Each number is 128 + 32 x the weight over its row's rms, rounded and kept within 0 to 255. Layers, rows and columns count from 0. Numbers have three digits each. The size before them is the row's rms in percent of the matrix's.

# layer 2 MLP down, 96x512, rms 0.245, rows 0-95, columns 64-95
101:133130124110128099137133118081137147122066183100103161156195118117119187108204111100066131113130
096:093088129157130156124140038084130203122115158125129094068086089121115155085211119053012128140133
104:102091156140126121136116141157064075073131099122122121094111111099142154143157132050174122160161
100:099144119123132194129133159102065137157113147145176105054068125081093049155126098120163130052099
097:106137143131126128121127107111083128139137082178125135052078107083119164159185094110152127165138
102:136158113115126095135122118158153024169186083144117149156087152115126134174172151126089126088131
100:122112154116123120140123018071179206089167124118148135188189117130159164213081106126045127112141
101:140082103141128089137132088099096142103157072111173159114223108059130124125159104069140122130100
100:122103121153135156127127143092170088129100223174149157153132074102075135059153149120111124092116
097:128142147161131050136129093136140147177086000138110132182127094160157166122161190154134132178175
098:143174108187129186142137098101120120154129069105143155088233156133097061158036175146121129063102
095:107095093104128106135136106121095146172076137143096132057088133124173129164180111122030128228141
097:121124132112123146118117056139107136075149117162145126153086177177124134150064148204191126191181
100:142131128120129142142140166138074166165128133130080145118178170101149161136125117163098123146136
096:143072155138129143139129140099131178216179072096129131125108101113135119017106127134092129150150
098:134141151107134182127150094103157130129136059122111133111142159131161160110183115143106121118135
101:144163129167131087112126137099064128080108173117127087134160113109180092119044106149140128100134
102:118134148106122173118128151130143072094066102155109099050166083211137104165158133187095117134144
101:130168118118133192131131185080111127147100106094110118091063148217103084152129107090088131111123
099:135148117097134184127144173101134153078131057135190105116095123123106126155218096115123120088131
102:119125161102132119112129145202065100121101026128150096119075134161149098183088137110089135152148
099:144114147120132172131138154090123145145127109156213139144102109137177071189078082105206136142111
099:148107159108141083123134164118102113139133130124106120128079122144125145108187078109081127119149
097:155164155049134138125127134074150081070206143087181140174091138109109123120116068111115124127166
100:118112132119128049114120186082138099119142094123145107208112138076146203152096097179092126109127
097:126165145169139126143126188121159066132134115115231092120187113105084153203071156151166127151159
098:154125116096127151120136216089152147123163245102120136091013119134162070202145131150149137082125
096:146132117104135077141129088106158161123160183142180086134076160117145101188186121144031124102139
100:160140141131132131135122099116107125185147113172092107139130116026124121194124118143131130127142
098:122154136117130178119120246151141128112091187138097118113183144110145227096096071148084134094138
109:110142092144127135144118147116169144169168171170126133149068097103125136216188141121039132123099
102:166092121151120151134117137190140170114153132145075073158184184022100141125188116125173124096128
102:128151126141131149131128153118049117115147149128158152121177141174141134122075128125157124182121
100:152126126170127130141137116118161131159127097115163184135182195183119124164237144185083133089150
096:129199134124132074152142225134183154106154168130120158170086117071172139038104102115109130090102
100:129119149120133137133129194149090181141139141073096078102199119167170191073084163119118135116132
098:119099125089133124144127097115147104147143136183130137117113132113141101137158121172118122117152
100:115199114113131087117138096177133119098093200114139102137098130112103144144078122193131123129123
103:120150124132127092135137112197041127154075148105175195170143135172128155047122174132062135114114
103:115101124086123118121132159074172092136178161095094176150129133123135144170124164145223128117098
102:121100101164126143133117129128053093142105134119136090138130122085077089153080083154160130141129
101:101157114109126133137126102176050124101085072109072154092150126138147099170021111170187132143110
099:129123108094137137153142069073153099098160147130149153056132130113134158109032130106149131131080
099:145130149096126115107130137140089096115171061122102129104177100130116055054146089105143122139108
097:143127131050120113118123097117118172137125071126078127084133128164150193130101090103196121118094
101:115136121153126077112125134150123139115114144131075125114116139130137074139144131110188136095109
104:150104115130118138110119137097108080132073193128028151091106103104121139135147124120115121109097
101:138134129166129130130113158128157095103109119123129118128147121124155173176066182151094126062127
101:135069109185129112126129099161115134212219030130174084146053105089107112210163133113154134142139
100:118151090146127116126136138045186127186141140151105107170144116106119132127235100132183127192157
096:132105090105132083104137116136114134092129185115083116044175126166063107124178122154118130087128
101:086141145130126125135113057117128148089163084116145147084110128148125220103168148108180137172119
097:135137120162122121143133117158036109092104110086072111148126116078152173130118118149174126175105
102:130206172163129189117137156169155163144075166100129046126088095130179106110123160094075130185128
103:137151147083120074108133129132129123148151151100141161120128120099126106119209161155157130114127
100:131096145121131091147136079124175121127151093122127154132125119087143074095156148088073126093133
099:099116131128125165110130134166128168173174196139181122144172113077116126132130097150087136079110
115:103123145142130133128114140139139112104122171121168096089168150154117119113156096152089130126142
100:114079108117126146142133173219137142132110118148107154127116150153078133091155120253072139076134
101:111173116122130065129114091114128176129159144146141111126131131124135213153104137090133120082138
096:143135146108129144149128117133159141090061120174155140185153150058133118120089136132136126185156
102:132126128130127132115111097116138162159234116145140137114078125161192123117040114178153125181137
099:154124164106135138131137159167164123176179109091119139149104138064126100151045107126140126101146
103:110114142102130145096128167115100136149136165142160109105184148043166183056072131184160133138137
100:119126138118129167130120070067146146191108136115063098113172151132099154197248151106161131188154
099:130104128104128099142137112128153110010138059151111151084100132192188118098123113111090138132136
098:119132103110124097138136059116153095101129145180083154086229146163120079121173163137166117150080
096:134133150103128121136129154160098144109116193108128143132203100198129223142185167173171126037136
106:152151106170126162120138125154148146133182082151111127140065122116181124100213109141185141122148
102:177164107164125137122136107127112136116060213139157182130123146106102144120110171194192128152111
101:142089094109126094127126145130110120108048118142073112060116146144121104193042069117166123173121
099:135146161131135063120123131148199121184145080072110128131160121143157194109155145129129118176164
098:141128122126130103135136151108157112083130147172162155144166109057161067082054111152108131175131
096:104157113110125149118120120157104147144174091129077129094176122153144151197180121105195135099122
098:139207133088128097128129162110105143090090156097101081069213141141124211112097126080173127072104
097:105140107129127180130124080131128122140153082154148143069103125168102147118026101135118128115097
102:093131123113133101129129255080138122165078179108162114154057106130165119100079104165008124096156
099:125166097066125079131120115099172165152134160122123109168124137150128152095172115113162122125102
100:101188119134133158138130159148133137101072151136129158131177149122106136173134088113202129138111
102:105146125080128113130127198094155126068130202147104137106159113131103099025102155126101125092115
098:117094130126125145119123114075159124127146122124147197105179153164109162141113171100070131087126
101:150134153107128222125126140124119139106145220193116077138222100076150125124065141146162122063115
099:118155111145132115129127191115180137147147154176119172146122163139114161196104113083158120108144
099:104136139167127191126113151098126068119153015119109058156108084177161098120137143126148124171108
103:130139111167123096096126118047166161132123115090119102161154131101080120081103137184112130129159
098:106133140107129156133131161121194100126136050123113116151184168115135119167140132143145125180145
102:148122147193126056139130116076096111171118138121139154052116144134119158154154091159068139125130
100:106127115120128170118133135096158146189128153188129177134079150129122093173083088094055129164112
099:136057110108133166109131111192162105159145098135105099070056150108135139119159161095163134175111
102:115181168130123168130126162133091155077170204147147125112000117124125181082106163137150125062119
103:119135166113126105129120179191140114169125087138203076144164098109130173130000127119148138138131
105:090162121101128098120124137139075141152122054136117119155130137124111097160186052107047142173119
103:102125138167130138124124111129146177085051081074063171090117115132125164198005106034044128128160
099:105161155126133130129124201141056148057119163149183115117136114172107209172209095216220124128144
093:118140150121122151137132120105164160184121098130074086142085150130137146067150104153141128132186
101:132064099228123141132125189079080077159127069097170126146037111105173081183198188098151127117113